{
  "n_layer": 10,
  "d_model": 192,
  "n_head": 9,
  "n_kv_head": 9,
  "head_dim": 32,
  "d_mlp": 768,
  "vocab_size": 4096,
  "activation": "gelu",
  "norm": "rmsnorm",
  "norm_place": "pre",
  "norm_eps": 1e-05,
  "positions": "rope",
  "rope_base": 1020.0,
  "rope_fraction": 0.25,
  "qk_norm": false,
  "attn_scale": 0.177,
  "bias": "none",
  "tie_embeddings": false,
  "parallel_block": false,
  "extras": ["gated attention", "an embedding shortcut", "capped logits"],
  "init": "trunc",
  "init_std_qkv": 0.0456,
  "init_std_o": 0.0,
  "init_std_up": 0.0456,
  "init_std_down": 0.0,
  "optimizer": "muon_variant",
  "lr": 0.00286,
  "beta1": 0.93,
  "weight_decay": 0.043,
  "lr_head": 0.00534,
  "grad_clip": 0.5,
  "warmup_steps": 200,
  "schedule": "cos",
  "final_lr_fraction": 0.1,
  "batch_tokens": 16384,
  "seq_len": 512,
  "doc_mask": true,
  "train_tokens": 132000000,
  "steps": 8057,
  "dataset": "wikipedia_en"
}
Each number is 128 + 24 x the weight over its row's rms, rounded and kept within 0 to 255. Layers, rows and columns count from 0. The size above them is the row's rms in percent of the matrix's.

# layer 3 MLP up, 768x192, rms 0.15, rows 666-718, columns 0-63
size [104 105  91 100 101  88  82 113 115  99  91 107 112  76  91  98 115  91 103 102 105  97 104  80  97 100  94 105  88  92 101 105  94  94  96 103 105 105  99 102 102 115 106  86 108 103  95 101  89 103  93  84 102]
[[143 179 111 105 121 134 110  61  78  87 158 143 151  73 151 154 184 115 153 136 132 104 155  93 113 112 153  98 139 136 103 132 128 147  89 146 100 154 124 128 114 128 119 121 128 113 111 157 135 130 125 137 147  89 163 131  97 112 133 175 176 126 117 115]
 [ 81 121 107 156 142 192  81 152 131 127 180 120 149 124 123 126 164 142  84 131 104 131 156 114 131 134 136 162 111  77 151 114 132 167 129 133 129  99 150 140 124 149 134 107 113 148 134 166 118 143 156 137 142 154 119 177 154 131 119  97 105 120 127 120]
 [129 112  95 104 177 137 118 148 122 123 165 124 126 140 123 143 148  98 110 163 152 146  87 134 100 102 120 128 169 155 109 137 132 134 133 142 131  86  87  79 175 114 114 142 141  61 149 144 115 185  73 146  99 113 175 160 125 128 160 100  96 128 120 164]
 [149 125 129  77 151 147 128 171 135 144 115  86 148  69 147 157 127 122 134 144 105 120 102 162 114 118 108 177 122  80 163  93 162 110 152 153 124 108 108 146 111 143  98 121 118 138 128  84 102 147 156 152  89 114 156 116 163 133 157 107 117 117 147 147]
 [ 96 113  87 103 128 134 103  99 145 138 136 114 169 134  85 101 172  93 176 151 116  99 147 129 156 128 126  99 123 139 106  96 166 120  91 104 128 128 137 178 114 137 117 150 145 149 143  96 134 108 131 101 143 145  72 142 141 124 127 114 162 102 106 112]
 [151 130 143 121 116 126  96 103 106 110 118  45 162 121 147 131 147 129 101 161 184 138 167 141 157 129 198 123 126 148 155 127 135 125 168 150 100 139 126 120 100 138 125 146 182 148 125 168 135 125 136 100 164 145 147 120 124 127 116 159 115 133 131 134]
 [133 103 111 152 111 112  94  76 140 168 107 137 134 142 100 134 145 141  76 118 135 146 120  85 127 151  89  92 170 163 111 171 120 145 144 105 131 130 132 130 178 118 167 165 130 183 153 157 125  53 138 132 130 160  79 156 125 114 146 137 110 118 127 122]
 [158 180 130 128 107 155  80 136 102 141 127 128  89 124 114 203 114 126 127 104 138 116 111 175 124 120 135 167 147 122 155 136 129 126 150 129 179 140 132  92 118 149  82 127 130  68 138 166 126 139 107 116 126 115 123 127 155 152  99  98 194 138 113 118]
 [114 151 120  96 163 140 116 117 146 146 153 142  92 126 160 169 142 119 113 122 134 112 125 119 157 127 141 145  95 153  95  90 120 122 129 134 122  96 152 166 141 138 121 107 114 155 123 176 133 164 161 163 151 149 126 136 114 145 164 116 152 130 170 146]
 [156 129 150  85 176 112 133 105 148 149 155 145 135 117 127  84 154  85 127 132 165 115 134 151 166 152  77 129 102 139 158 111 117 150 128 122 144 115 153 140 122 137 179 162 143 171 132 137 109  85 101 121 128 121  86 156 159 134 126 173 101 154  87  84]
 [116 136  94 122 156 127  96 110 143 106  85 103 147 132 123 173 125 124 154 139 129 113 107 145 120  90 145  92 105 107 128 117 156 141 155 128 157 161 148  89 139  94 110 157 124 103 169 148 132 135 150 116 112  70  97 135 133  96 164  85 116 134 114 134]
 [102 151 169 191 120 182 158 138 126  98 137 122 141 135 173 101 127 111 104 143 144 115  98 147 160 120 127 123 171 124 102 131 103 142 133  97 125 101 160  94 131 119  72 153 127 157 140 114 132 111 118 156 125  85 115 163 137 102 177 140 114  98 163 152]
 [152  94 150 141 126 128 146 124 130 126 108 127 129 135  98 155 135 101 134 127 132 144 130  95 122 110  73 106 120 150 146 118  92 126 117 119 126 169 144 130 150 128 157 124 147 156 167 174 125 138 121 118 190 110  96 129 150 137 146 156 126 113 136 134]
 [124 113 122 103 111  69 130 137 143 146 105 122 133 167 136 125 156 124  63 105 102 123 130 118 120 146 143 137 114 123 141 129 158 151 122 143  94 122 117  98 105 133 137 113 168 143 154 146  80 118 141  81 169 135 159  96 124 133 159 125 134  90 176 146]
 [127  91 148 119 130 119 157  83  88 124 173 118 143 124 127 156 155 114 135 151 118 105 102 158 145 162 133 134 152 125 107 114 118 114 151  97  76 140 152 119  96 131 135 156 147 118 167 103 155 106 110 113 138 109 155 103 155 111 139 144 128 171 162 154]
 [124 110 196 133 137 179  95 128 120 174  75 141 137 116  84 116 133 125 122 157 133 156 133 122 117 154 120 105 164  78 147 129 127 148 120 122 101 143 145 122 139  94 117 135 158 154 133 116 118 127 101 131 118 128 135  90 146 157 134 109 124 103 129 142]
 [139 150 128 109  83 110  96 129 109 103 166 114 147 106 133 125 137 129 153  98 159 161 122 131 113  94 140 132 143 177 114 126 110 137 102 119 144 137 174 112  85 155 145 124 136  92  83 148 130 153  80 123  73  97 142 109 142 159 129 128 150 128 124 145]
 [159 131  86 107 127 109 187 118 118 111 164 121 142  86 156 148 138 171 139 120 154 133 144 129  97  73 168  99 164 100 146 100 123 133 104 108 144 120 112  95 116  90 120 137 153 169 134 101  90 131  81 154  97  83 128 123 119 133 102 136 104 207 125 122]
 [137 145 102  64 120 102 100  59 137 146 109  78 113 161 153 123 141  86 144 170 109 103  84 118 116  96 119 146 143 131 151 131 133 120 133 115  98 144 132 104 119 109 146 121 120 116 170 135 112 137 118 144 114 155 124 109 121 154 168 122 106 140 106 116]
 [122 127 143 143 113 127 107 104  88 160 129 113 127 146 115  90 147 119 158 172 128 120 166 166 111 101 160 120 156 123 132 165 103 192 121 120 127 128 154 121 119  95 110 116 144 102  98 145 132 134 115  87 132 160 112 138 114 147 168 137 158 130 143 147]
 [119 182 102 148 114 141 105 162 138 116 130 110 167 129 115 152 136 108 128 140 160 161 127 159  97 134 144 121 152 115 133 140  96 121 110 155 124  68  85  98 126 131 104 109 182  72 132 132 158 165 143 135  89 172 114  85 155 125  86 122 152 111 120 107]
 [108 132 116 130 100 150 127 114 138 105 143 121 111 129 118 114 199  88 111 156 138 174 105 157 153 155 129 145 133  94 144  72 129 135 133 146 139 145 145  91 125 114 145 158 122 157 112 109 139 103 130 117 147  99 142 102 139  88 167  99 142 144 108 183]
 [101 113 139 126 125 135 100 142 148 132 141 132 116 144 127 164 112 161  90 120 136 122 150 105 133 149 174 103 129 170 119 162 150 152 133 163 128  93 151 112 111 135 160 117 154 142 149 104  82 140 139 164 135 136 129 116 107 138 111 160 145 138 125 122]
 [179 157 108 108 117 109 144 123 160 100 114 132 183 124 106 129 165 111 104 119 125 106 135 132  99 110 167 146 105 109 119 128 109 152  91 113 132 115 117 129 119 117 149 113 142 156 167 116 124  76 196 141 135 103 111 107 149  92 141  98 150 137  83 112]
 [157 124 126  67 116 137 137 115 104 152  94 131 105 116 195 144 130  97 108 100 170 110 111 106 161 151 145 132 133 117 136  90 136  86 152 121 118 102 104 123 172 146 121  87 128 124 103 135 171 123 154 153  93 106 145  99 139 130  99 111  90 119 152  95]
 [110 107  95 159 133 150 149 130  97 145 133  98 126 150  98 122 185 186 114 144 137 112 173 137 165 111 146 127 148 125 156 114 127 145 134 146 118 123  79 142 139 162 152 149 121  99 126 137 127 154 113 130 135  98 129 139 120 128 136 102 195 176 115  93]
 [156 110 178 139 124 130 162 126 135 135 108  67 130  87 123 135 188  90 121 141 139  95 151 131 162 149 105 126  98 106 136 120 127 116 155 113 144 143 154 136 145  92  98 137  94 138  97 108 106 138 136 143 126 132  94  89 159 140  89 106 137 151 143 154]
 [ 92 157 147 141 115 158 101 127 116 148 143 189 105 157 108 134 144 120 159 121 162 150 137 102  93 113 159 117 131 155 120 134  96 158 149 132  90  91 111  80 139 134  69 131 127 186 123 110 151 123 135 159 122 111 134 143 146 110 121 157 113 125 163 129]
 [143 115 117 104 140  99 121 147 129 106 126 147 117 174 104 148 112  71 127 113 113 101 147  67 117 119 134 158 100 150 158 105 150 112 169 150 157 140 129 111 103 113 119  91 131 122 174 136 115 111 138 119 123 114 122 164 119 152 164 148 119 125 111 163]
 [143 114 116 101 142  77 137 110 118 151 126 117 102 133  87 129 123  75 193 113 136 156  90  88  95 123 126 115 161 125 116 140  79 151  89 100 169 119  96 138 146 135 132 116 175 117  93 102  99 116 121 134 129 152 151 148 122 163 131 129 143 158 132 103]
 [167 143 145  93 120  94  84  86 116 142 125 140  94 120 105 107 114  99 122 128 145 121 146 139 139 137 113 145  93 132 142  93 144 104 137 184 160 125 150 142 128 141  90  90 136 119 155  96 112 151 132 145 142 113  93 157 129 143 140 127 105 102 104 111]
 [134 147 100 129 116 177 150 200 100 102 151 142 150 111 103  90 140 122 126 152 165  86 131 148  87 119 124  94 146 173 162 133 129 172 149 149 120 114 100 114 149 136 154 113 138 140 164 118 108 118 102 115  95  95 117 138 123 116 113 133 151 114 110 154]
 [167 124 129 122 134 106 174 112 108 169 147 127  72  77 115  92 133 128 164 127 157  99 122 152  98 110 116 100 159 131 129 147  68 181 124  94 127 130 110 146 136 156 145 121 127 128 116 134 157 142 117  95 143 150 122 136 108 130 136 162 172  99 137 153]
 [127 139 102  92 131 120 116 110 103 154 146  80 121 159 108  93 114 135 112 117  97 111 144 113 163 111 113 107 110 168 126 119  74 106 163 151 138 105 147 126 137 133 150 118 163  92 139 126 125 128 129  97 135  90 150 114 116 132  94 117  81 139 127  99]
 [175 135 157  80 114  88 133  87 140 125 130  77 127 118 111 139 140 124 121 136 138 150 190 149 146 155 116 100 159 154 166 158 125 144 129 113 174 138 141 132 106 136 140 158 125 128 134  88 136 156  95 152 152  94 115  92 125 110 102 174 132 133 109 141]
 [ 84 145 106 135 129 124 139 139  93 125 155 133 170  89 136  95 174  81 137 144 133 105 147 103 155  99 146 174  85 133 165 146 150 123 143 133 123 127 131 156 135 139 140  89 155 114 105 123 178  94 120 156 144 165 116 146 176 140 137 114 139 170 130 161]
 [110 125 113 112  86 138 120 113 126 103 142 123 124 165 114 130 172 125 104 155 140 140 126 118 112 118 148 150 128 126 147 134 111 100 149 157 128 120 170 118 136 144 113 107 126 142 172 138 156 154  94 146 146 160  97 130 128 119 127 164 211 127 178  94]
 [145 132 123 119 148 133 114 114 120 145  78  82  97 138 149  98 128  87 125 120  99 117  97 126 101 146 123 124 132 134  62 149 133  70 137 120 102 134 143 144 127 107 169 110 157 122 113 135 130 147 102 101 155 112 132 120 127 152 183 141 125 142  90 127]
 [155 101 128 154 124 123 140 128 103  84 133  97 103 185 113 168 142 133 107 108 117  88 149 129 158 128 124 134  92 142 142 113 104 134 187 102 166 121  89  93  93 121 119 120  93 121 155 175 101 115 125 155 121 129 152 138  91 111 119 125 141 147 119 103]
 [141 133 104 143 181  98 131 109 105 118 143 111 128 102 113  55 124 101 127  97 123 143 165 158 153 133 139 123 136 117 115 103 117 107  91 132  81 111 146 133 123 111 122 121 112 158 201 126 168 118 130 176 117 134 170 133 138 134 128 168 113  79 132 130]
 [191 163 106 141 126 131 100 107 105 139  92 100 136 113 176 122 183 135 140 145 118 127 181  89 137 131 133 141 107 144 107 116 150  97 108 101 101 126 171 143 134 168 112 147 139 154  94 122 130 114 140 135 105 150 125 157  97 175 110 139 143 133  95 115]
 [127 111 100 128 165 127 147 117 145  90 126 151 129 127 131 138  99 124 147 158 109 166  98 137 119  93 106 103  96 144 136 106 159 112 104 143 128 157 175  95  90 142 128 133 126 150 136 144 131 167 103  94  94 209 139 113 121 105 167 100 131 152 104 144]
 [113 144 137 145 151 137 136 131 126  86 152 133 114 174  76 123  75  89 127 143 135 104 135 132 101 107 153 115 161 131 104 102 140 141 112 116 120  99 130 139 129 125 109 153 146 121 143  79 136 150 103 163 150 121 159 112 186 146 118  99 122 102 154 151]
 [153 107  87 171 171 140 108 136 146 158 121 160 132 139 127 130 165 126 124 128 132 106 105 143 110 150 146 148 117 133  74  98 140 166 135 111 134  97 116 170  97  82  92 157 114 142 140 130 105  82 178 119 134  89 124 134 119 163 153 118  80 116 100 118]
 [ 96 151  77 104 131 102 160  95 107 112 121 109 144  93  99 154 154 123 143 134 149 128 120 161 143 130 129  88 105 107  90 146 100 149 140 135  84 142 152 121  93 123 108 101 135 155 125 175 129  90 147 146 120 116 125 129 143 118 112 127 149 120 113 148]
 [103 135 133 143  97 158 134  86 132 140 126 108 162  92 153 131 138 134 129 147 109 121 152 126 172 114 100 116 140 104 157 114 136 120 112 129 123 132  84 119 144 129 125 140 147 148 119  95 138 135  88 143 144 136 130 106 148 118 102 109 147 134 149 119]
 [113 139 130 110 135 122 147 137 158 143 135 144 174 103 140 146 128 122 106 128 131 114 146 131  87 109 115 135 117 141 103  60 126 157 117 166 119  95 134 165 125 134 106 143 117 119 142 151  94 137 174 125 112 116 131  58 117 165 178  90 132  69 115 134]
 [140 104 111 123 139 155 129 124 159 153 104 127 169 149 113 144 136 124 111 108 133 117 152 117 132 162  98  67 118 136 127  92 141 124 163 113 134 118 145 129 153  95 132 186 137 145 171 135 161 115 124 111 112 179 155 142 131  94 137 106  93  88 108 142]
 [116 137 101 143 105  89 137 138  74 107 143 122 150 141  64 126 139  69 126  95 117 126 112 137 115  93 113 146 114 142 183 115 130 117 118 127 130 149 114  98 184  95 144 155 142 130 138 113 155 150 151 115 102 138 148  92 158  96 183 117  89 127  99 154]
 [130 125 164 135 147 171 135 120 104 132 138 146 136  82 118  90 122 157 129 119 153 151 121 157 100 141 148 132 132 159 145 109 148 174 138 151 128 116 110 117 147 125 125 115 139 156  79 159 140 122  90 141 130 124 131 112 171 168 116 120  90 135 151 145]
 [138 117 115 170 177 144 136  77 135 134 118 125 109 138 142 112 115 150 134  77 119 127 107  97 140 147 153  97 145 135 136 158 105 134 151 141 117 110 154 108  84 113 106 148 116 143 139 118  84 181 170 119 133  59 135 154 126 159 153 111  82 154 123 153]
 [131 127 143  84 156 107 108 137 103 150 122 119 144 126 138 160 146 151  88  58  98 125  91 134 159 117 115 122 113 133 114 111 122 115 164 122 140 111 133 135 101  94 108 102 136 151 145 110 134 119 106 102 168 132 167 133  73 113 139 120 112 107  80 131]
 [109 161 120 100 119 132 151  74 105 101 101 103 144 141 146 109 154 146 174 191  78  73 116 111 166 117 113 109 145 130 138 153 110 108 164 107 141 102 117  98  90 115 128 138 111  75 135 129 148 138 137 159 130 163 157 113 134 115 141 157 102 120 141 103]]
# layer 3 MLP down (transposed), 768x192, rms 0.148, rows 666-717, columns 0-63
size [102 103  82  96 105 101  81 113 116 102  82 101  99  77  98  93 110  98 102 100  98  90 111  85  96 104 101  99  93  82  98 109  93  91  95  96 106 101  96  95 100 123 106  95 101 101  94 104  89 106 100  85]
[[145 144 155 173 122  95 156 112 158 127 162 120 172 189 156 191 144 133 175 118 113 129 124 117 137 146 130 110 137 134 154 164 144 153 111 108 146  93  99 129  96 130 111 131  99 140 109  91 121 128 131 138 111 137 143 133 119 104 167 101 168 101 147 126]
 [128  86 192 132 145 116 134 148 155 145 121  98 135 111 160 142 140 116 144 157 124 107 163 106 153 169 146 130 118 104 110 152 144 118 113 102  96 154 151 100 118 118 144 140 147 134 130 133 151  89 131 143 150 163 164 107 115 140 154 100 141 124 124 108]
 [129 103 122 119 144  94 138 124 130 137 105 162 139 118 157  65  73 140 129 128 149 111 203 169 139  96 136 135 103 131 115 127 124 134 151 136 154  92 115 150  87 149 120 134  89 131 121 109 140 122 137 145 124 136 171 144 112 150 114 146 127 127  60 136]
 [135 126 107 158 137 110 156 162 174 140 129 134 148 156 111 130 136  96 110  97  96 123 118 157 108 118 110  85 106 135 100 144 135 122 132  81 145 119 151 139 106 118 105 175 137 139 115 129 140 101 122  99 113 123 119 107  56 176 162  86  93 165 108 110]
 [104 151 173 136 160 132 150 151 109 145  93 108 139 103 154 140 127 148 100 154  78 152 119 103 147 159 104 146 139 110 125 146  83 137 159 152 169  88 148 132 161  97 112 118 163 119 119 118 127  58 126 174  89  91 136 168 128 138 138 146  95 112 122 181]
 [137 118 133 181 104 186 163 125 146 147 127 177 167  93 108 114 121 101 112 120 122 146 163 155 161 111 136  99 140 148 126 101 131 139 139 126 123 142 128 126 135 168 107 115 128 113 140 172 108 120 101 104 102 121 138 144 140 153 147 138  88 137 133 157]
 [168 143 192 115 119 167  56 113 116 118 192 136 157  95 157  85 125 130 134 152 127 123 137 153 138 107 156 107  99 119 145  88 146 125  89 145 128 121 132 144 116 117 156  94 150 144  93 136 145 121 101 156 141 159 161 104 119  96  81 147 154 166 109 157]
 [156 144 103 104  87 113 144  98  74 138 147 107  99 101 127 145 103 139  99 100 136 112 100 129 115 126 153 108 142 172 107  76  98 126 133  93 160 115 105 117 127 153 131 200 115  77 109 100 133 133 144 144 151 122 119 112 122 121 200  88 124 131 131 115]
 [120 118 105 143 114 101  98 117 130 134 139 146 122 178 156  93 142 132 161  80 125 104 118 103 130 130  86  96 137 143 149 120 161 134 105 117 110 126 134 200 141 105 125 131 114 152 112 112 123 156 124 121 158 104 108  91 150 125 123 106 164 118  66 104]
 [136 106 128 123 137 131 134 185 131 187 147 145 103 122 100 102 125 100 172 135 106 126 122 164 129 106 149 161 130 114 122 126 148 156 108 121 134 110 117 109 110 162 107 173 112  86 145 151 126 110 110 147 142 137 133 156 102 152 140 150 149 141 135 125]
 [ 85 154 118 144 129 156 166 103 118 118 162 137  98 110 150 122 165 155 110 163 130 104 138 127 123 166 150 123 123 144 131 153 136 102 131 132 136  85 151 140 143  69 149 134 117 141 141 125 129 166 147 151 121 106 117  74 135 121 121 128 175 119 157 138]
 [112  87 149  98 136 155  93 136 123 133 120 146 122 118 106  85 106 145 132  69 119  87 101  75 138 164 181 144 148 156 138 138 109 174  75  98  95 103 127 152 132 149 101 137 145 153 118 152 148 105 111  84 128 109 174 120  99 141 145 107  78 112 174 121]
 [141 135 105 138 133 112  98 176 112 150 151 107 126 113 121 150 133 121 153 143 119 109 101 179  70  99 109 130 166 118 120 136 119 151 153 151 133 135  87 117  70  84 115 112  96 117 114 128 123 111 129 188 168 103 145  97  78 122 108  92 120 143 130 111]
 [109 120 135 119  93 107  84 124 136 154 124 143 127 118  92 105 144 123 110  87 121 119 123 138 124 152 101 128 161  86 148 149 113  65 115 139 153 120 132 172  88 114 186 115 121 112 160 169 146 142 134 170 124 113 132 160 131 106  89 125 159 126 110  90]
 [130 133 120 136 162 143 121 141 119 118  94 108 101 161  79 106 133 170 119 139  85 137 137 111 151  67 111  98 149 103 167 139 128 148 127 153 138 122 105 180 117 135  83 118 126 127  77 175 135  96 119 113  78  69 129 135 150 107 123 165 134 144 122  75]
 [ 84 136  62 127 131 132 118 133 103  83 160 107 112 114 106 105 120 129 146 126 128 129 148 140 142 157 135 156  98 170 110 126 174 148 124 147 148 141 137 107  94 146 107 134 122 139 113  94 116 121 136 129 133 134 168 157 115  93 115 164 167 123 137 132]
 [128 129 134 152 114 135 151 176 123 145 166 135 122  84 145 137 173  85 136 136 110 129 160 104 160 129 116 116 133 119 126  94 146 147 129 120 161 158 149 128  83 146 127 112 130 101 109 127 144  94  91 149 110 133 113 118  85 120 143 148 137 132  74 119]
 [134 127 169 113  88 144 134 119 116 108 118 127 135 144  98 199 129 168 117 134  97 155 136 164 150 131 107 168 141 181 101 136 156 103 108 142 168 140 108 149  92 102 154  93 105 156 175  62 172 126  96 145 181 111 108 122 116 131  99 147 118 178 155 156]
 [147 115 130 145 142 191 141 137 147 130 124 118 164 108 104 120  99 145  72 144 133 137  99 119 146 146 120 137 142 144 178 130 140 142 125 144 144 109  87 142 106 111 147  97 124 140 110 106 138  80 134 183 148 146  73 125 128 162 124 165 145 148 125 116]
 [138 136 125  86 135 123 108 144 152 123 104 114 108 115  86  88 115  79 127 132 160 134 143 158 120 136 118 116  99 132 149 119 107 112 147 120 124 137 144 129 126 101 114 126 110 159 113 162 156  99 144 142 101 121 126 144 126 154 125 170 141 136 137  93]
 [141 108 147 147  94 142 132 137 164 124 127 147 123 113 111 120 209 148  65 114 118  96 147 128 146 110 131 158  95 128 102 110  74 186 126  83 154 123 105 137 132 122 143 137  74 147 137 122 137 132 126 118 163 151 130 121 149 102 134 166  94 157 157 149]
 [159 140 145 104 133 142 114 106 105 133 131 145  95 127 137 113 104 117 152 104 145 160 112 148 117 101  90 131 145 105 127 165  90 126 139 135 106 137 108 135 138 157 158  93 129 135  96 175 173 170  90 120 125 138 124 145  82 141 124 149 138 170 127  76]
 [132 120 119 151  94 134 112  94 123 122 164 135 163 168 114 121 145 152 112 100 125 143 135 116 102  74 159 141 115 101 106 118 162 107 145 119 142 126 149 130 145 111 104 169 142  96 121 149 142 120 121 100 134 130 108 112 107 123  77 141 108  88  90 165]
 [106 143 168 127 124  94 111 152 148  93  99 120 101 115 101 109  90 119 154 128 135 131 129 112 141 160 122 105 184 126 143 115 143  85  69 103  68 124 133 151  93 120 147 128 129  94 136 141 148 112 118 133 116 153 117 127 117 106  99 135  94 115 138 136]
 [141 151 141 117 127  98 116 157 136  89 166 161 142 157  77 103 118 131 139  96 106 145 122 173 129 134 138 110 156 118 135 136 123 136  88 135 105 160 103  94  86 110 140  96 169 158 149 134 139 125 126 166 130 108 138 115 147  33 147 121 123 144  98 117]
 [116  75 112 110 140 115 122 143 103  79 145 101 107 139 144 118  87 178  89 146 125 106 136 148 100 140 148 152 125 105 138 116  92  97 151 139 113 154 116 148 132 158 166 121 179 110 128 122 124 142 143 118 152 178 130 158 138 147 123 104 133 140 140 152]
 [130 100 114 153 110 128  92  88  81 121 137 162 148 137 113 171 102 154 117 164 106 112  86 163 127 127 156 157 141 109  96 104 114 107  91  96 137 112 112 138 114 141 151 114 119  96  97 169 127 149 116 161 142 146  82 122 147  94 148 179 139 158 108 101]
 [140  98 122  98 102 117 124 149 113 149 121 107 124 155 167  91 108 153 126 101  82  88 137  88 153  96 123 139 111 144 101 155 108 121  86 139 156 114 114 134 114 134 145 100  94 148 157 154 108 103 115  88  87 106 126 110  79 111 115 109  96 131 119 144]
 [105 154 170 161 126 101 122 124 157 136 104 140  91  94 141 118 122  83 120 107 127 130 115 120 113 117 133  92 129 110 111 121 146 165  90 131 125 126 132 119 102 179 144 131 126 130  84 153 144 162 163 160 157 125 108 145 135 103 113 167 173 125 123 114]
 [111 166 101 139 126 146 118 125 131  95 167 154 177 167 121 154 138 128 101 177  89 146 158 151 134 105 120 170 103 113 124 131 113 114 133 136 111 141 148 129 136 107 144 121 110 128 144  92 150 179 153  94 122 150 121 102 124 117 163 164  68 148 178 153]
 [121 150 137 127  95 150 173 149 120 145 172 130 128 157 119 169 116 128 123 147 130  98 141 125 142 164 151 137 126  90 118 141 114  88 143 162 167 110 123 137  96  84 196 126 142  68 127 133 136  89  77 132 132 102 123  92 102 152 145 103  86 111 151 177]
 [136 114 106  76 146 106 131 124 166 148 154 135 111 120 184 143 152 130 136  84 168  88 124 132 156 166  84  84 124 118 118 137 152  84 141 111 134 151 146 157 139 128 153 154 146 138 122 149 138 137 118  82 113  99 118  86  96 118 122 155 131 136 154 113]
 [147 159 156 134 160 155 146  98 105 115 128 121 122 148  83 149 128  85 121 123  76  87 154 104 145 103 138 127 104 147 153 123  97 136 103 116 117 103 170 142 163 146 143 118 133 100 102 125 135 126 107 137 148 170  71 114 125 104 105 118 109 127 127 167]
 [151 147 122 155 115  80 114 117 106 122  75 161  90 131 143 127 141 125 109 112 107 128 139 116 132 174  97 154 145 125 120 143 194 112 143  90 125 111 160 131 195 118 162 133 148 121 128 146 159 101 107 175 117 107 119 133  68 130  91 129 135 116 127 102]
 [160 123 135 154 129 116 104 157 138 131 172 142 167  96 107 125  96 157 184 108 133 100 111 125  94  96 122 129 119 162 154 140 114 141 127  92 116 135 126 120  84  78 152 118  96 135 176 137 129 120 134 142 150 161 121 135 114  97 130 101 136 136 119 171]
 [146 108 150 189 175 131 146 130 152 171 122 115 102 139 161 140  98 167 137  94  95 135 147 130 139 125 146 125 107 140 106 127 131  91 156 110 110 105 133 140 164 159 157 164 145 119 140 151 137 162 167 114 113  97 128 120 130 113 125 124 119  88 136  99]
 [112  98 145 137 111  99 131 136 109 140 122 172 140 127 132 162 116  90 120 194 171 147 187 179 164 133 143 155 116 139 126 113 137 135 120 140 154 117 122 118 144 102 139 134 140 116 126  76 106 119 135 146  93 108 112  85 167 118 143 144 147 141 136 146]
 [132 106 157 117 126 144 110  88 130 151 137 174  99 150 116 172 131 117  82 108 139 156 127 140 166 141 123 191 159  80 129 146 119 136 142 161 120 111 119 150 127 147 143 112 150 143 125 144 164 112 123 120 112  85 129 101 113 107 139 168 108 125 136 104]
 [119 118 166 161 165 178 151 167 131 167 129 147  91 123 145  99 148 165 140 146 106 124 132 122 141 169 130 109 139 138  95 123 150 114 132 109 139  95 160 152 172 112 151 158 182 109 130 103 101 135  90 144 133 159  93 119 134 121 135 104 116 139 135 135]
 [123 136 142 129 113 129 133 150 147 118 105 136 132 126 146 124 151 113 114 129 158  97 130 115 125 139 154 111 150 110 162 147  98 113 149 150 154 137 153 102 145 136 149  93 119 131  95 136 122  98 103 106 150 136 140  96 145 105 129 112 177 180 128 116]
 [128 165 137 119 130 143 139 104 101 152 140 123 152 116 113 104 100 170 109 146 113 138 139 159 109 115 182 124 186 131 121 133 107 174 121  75 161 174 119 134 151 142 145 105 110 151 108 110 165 104  59 107 115  88 171 154  71 106 134 134 148 138 107 131]
 [ 96 150 162 175 121  98  84 138 152 153 127 129 134 144 152 195 126 115 118 115 123 152 140 149 150  99 120 141 112 148 115  67 120 173 122 151 162 158 128  98 115 124 101 139 125 165 140 128 130 153 147 109 122 107 134 138 143 132 104 123 135 135 132 155]
 [101 158  85 172 132  94  86 132 129 144 132 122 169 101 164 134 138  99  94 136  97 105 138 144 146 140  95 165 109 140 114 135 141 153 151 164  98 126 119 123 123 151 117  83 144  76 137 106 122 131 197 182 131 118  96 120 134 131 127  75 139 117 100 124]
 [110 142 142 162  98 111 131  77 170 165 143 113 151 142 175 120 132 102  92 121 141  78 117 174 121 111  94 134 150 113 111 110 164 134 131 132 138  64 136 141 111  68  96 101 121 116 138 105 139 141 152 118 142 106  86 129 107 104  95 118 120 110  91 131]
 [155 120 146 152 107 151 116 100 138 156 137 189 167 152 167 107  98  64 153 133  99 146 131 151 141 120 108 126  61 108  95 120 159 160 121  81 120 129 174  91 159 142 120 109 142 139 142 108 151  87 142 103 108 165 127 128  94 158 139 114 132 125 176 145]
 [ 95  82 151 120 138  86 123 144 140 140 145 153 121 145 138 111 117 163 134 121 124 122  89 124 137 114 121 132  98 143 146 131 112 134 134 147 141 135 121 106 119 111 135  95 119 102 115 135 126 100  97 116 134 109  90 174 132 122 136 168 143 131 137 127]
 [111 103 157 157 105 107 138 144 124 120 108 161 109 125  89 128 103 106 127 119  84 166 141 139 115 157 129 160 116 154 126 186 128 132 132 145 123 118  91 128 110 130 124 105 130 133  98 110 159 106 143 154 106 127 119 138 129  97  77 105 130 119 161 124]
 [114 113  95 115 137 164 167  70 133 125 112 112 154 128 103  87 130 118 133 105  98 135 110 140 120 141  96 149 157 111 142 161 115 131 132 146 117 165 178 155 145 134 170  91 115 175 111 104 108 146 163  95 162 102 110 141 162 102 118 132 171 123 126 120]
 [152 128 173 182 108 147 131 138 110 160 126 132 151 102 154 176 151  91 110 132 145 140 156 142 103 185 146 105 139  97 176 120 119 138 153 136 133 155 100 111 154 166 149 134 121 129 163 116 101 159 130 110 155 117 129 108 137  80 140 128 130 101 144 116]
 [124 128 113 122 123 110 135 130 123 117 147 148 125 120 123 171 102  94 132 109 115 155 100 181 140 140 145  85 133 113 134 132 117 156 134 152 144 102 152 149  88 114 105 156 138 103 120 116 180 174 100 111 134 126 135 132 193 100 167 118 143 116 130  92]
 [ 72 139 155 167 124 124 144 155 137 144 118 137  90 150  98 146 119 107  95 165 122 156 192 148 158 160 104 132 154  84 119  80 137 113 159 181 137  90 123 110 113 144 108 191 123 114 117 157 107 119 140 135 179 134  98 129 142 115 138 109 181 147 166 103]
 [ 95 115 134 151 133 102 176 137 122 135 133 126 113 141  84 114 138 138 133 144 132 145 141 161 158 120 140 137 187 155 110 132 107 146 115 130 130 132 157 130 120 120 156 143 109 120 152 182 163 147 137 151 104 147 121 124 148 132 126 139 172 151 168 111]]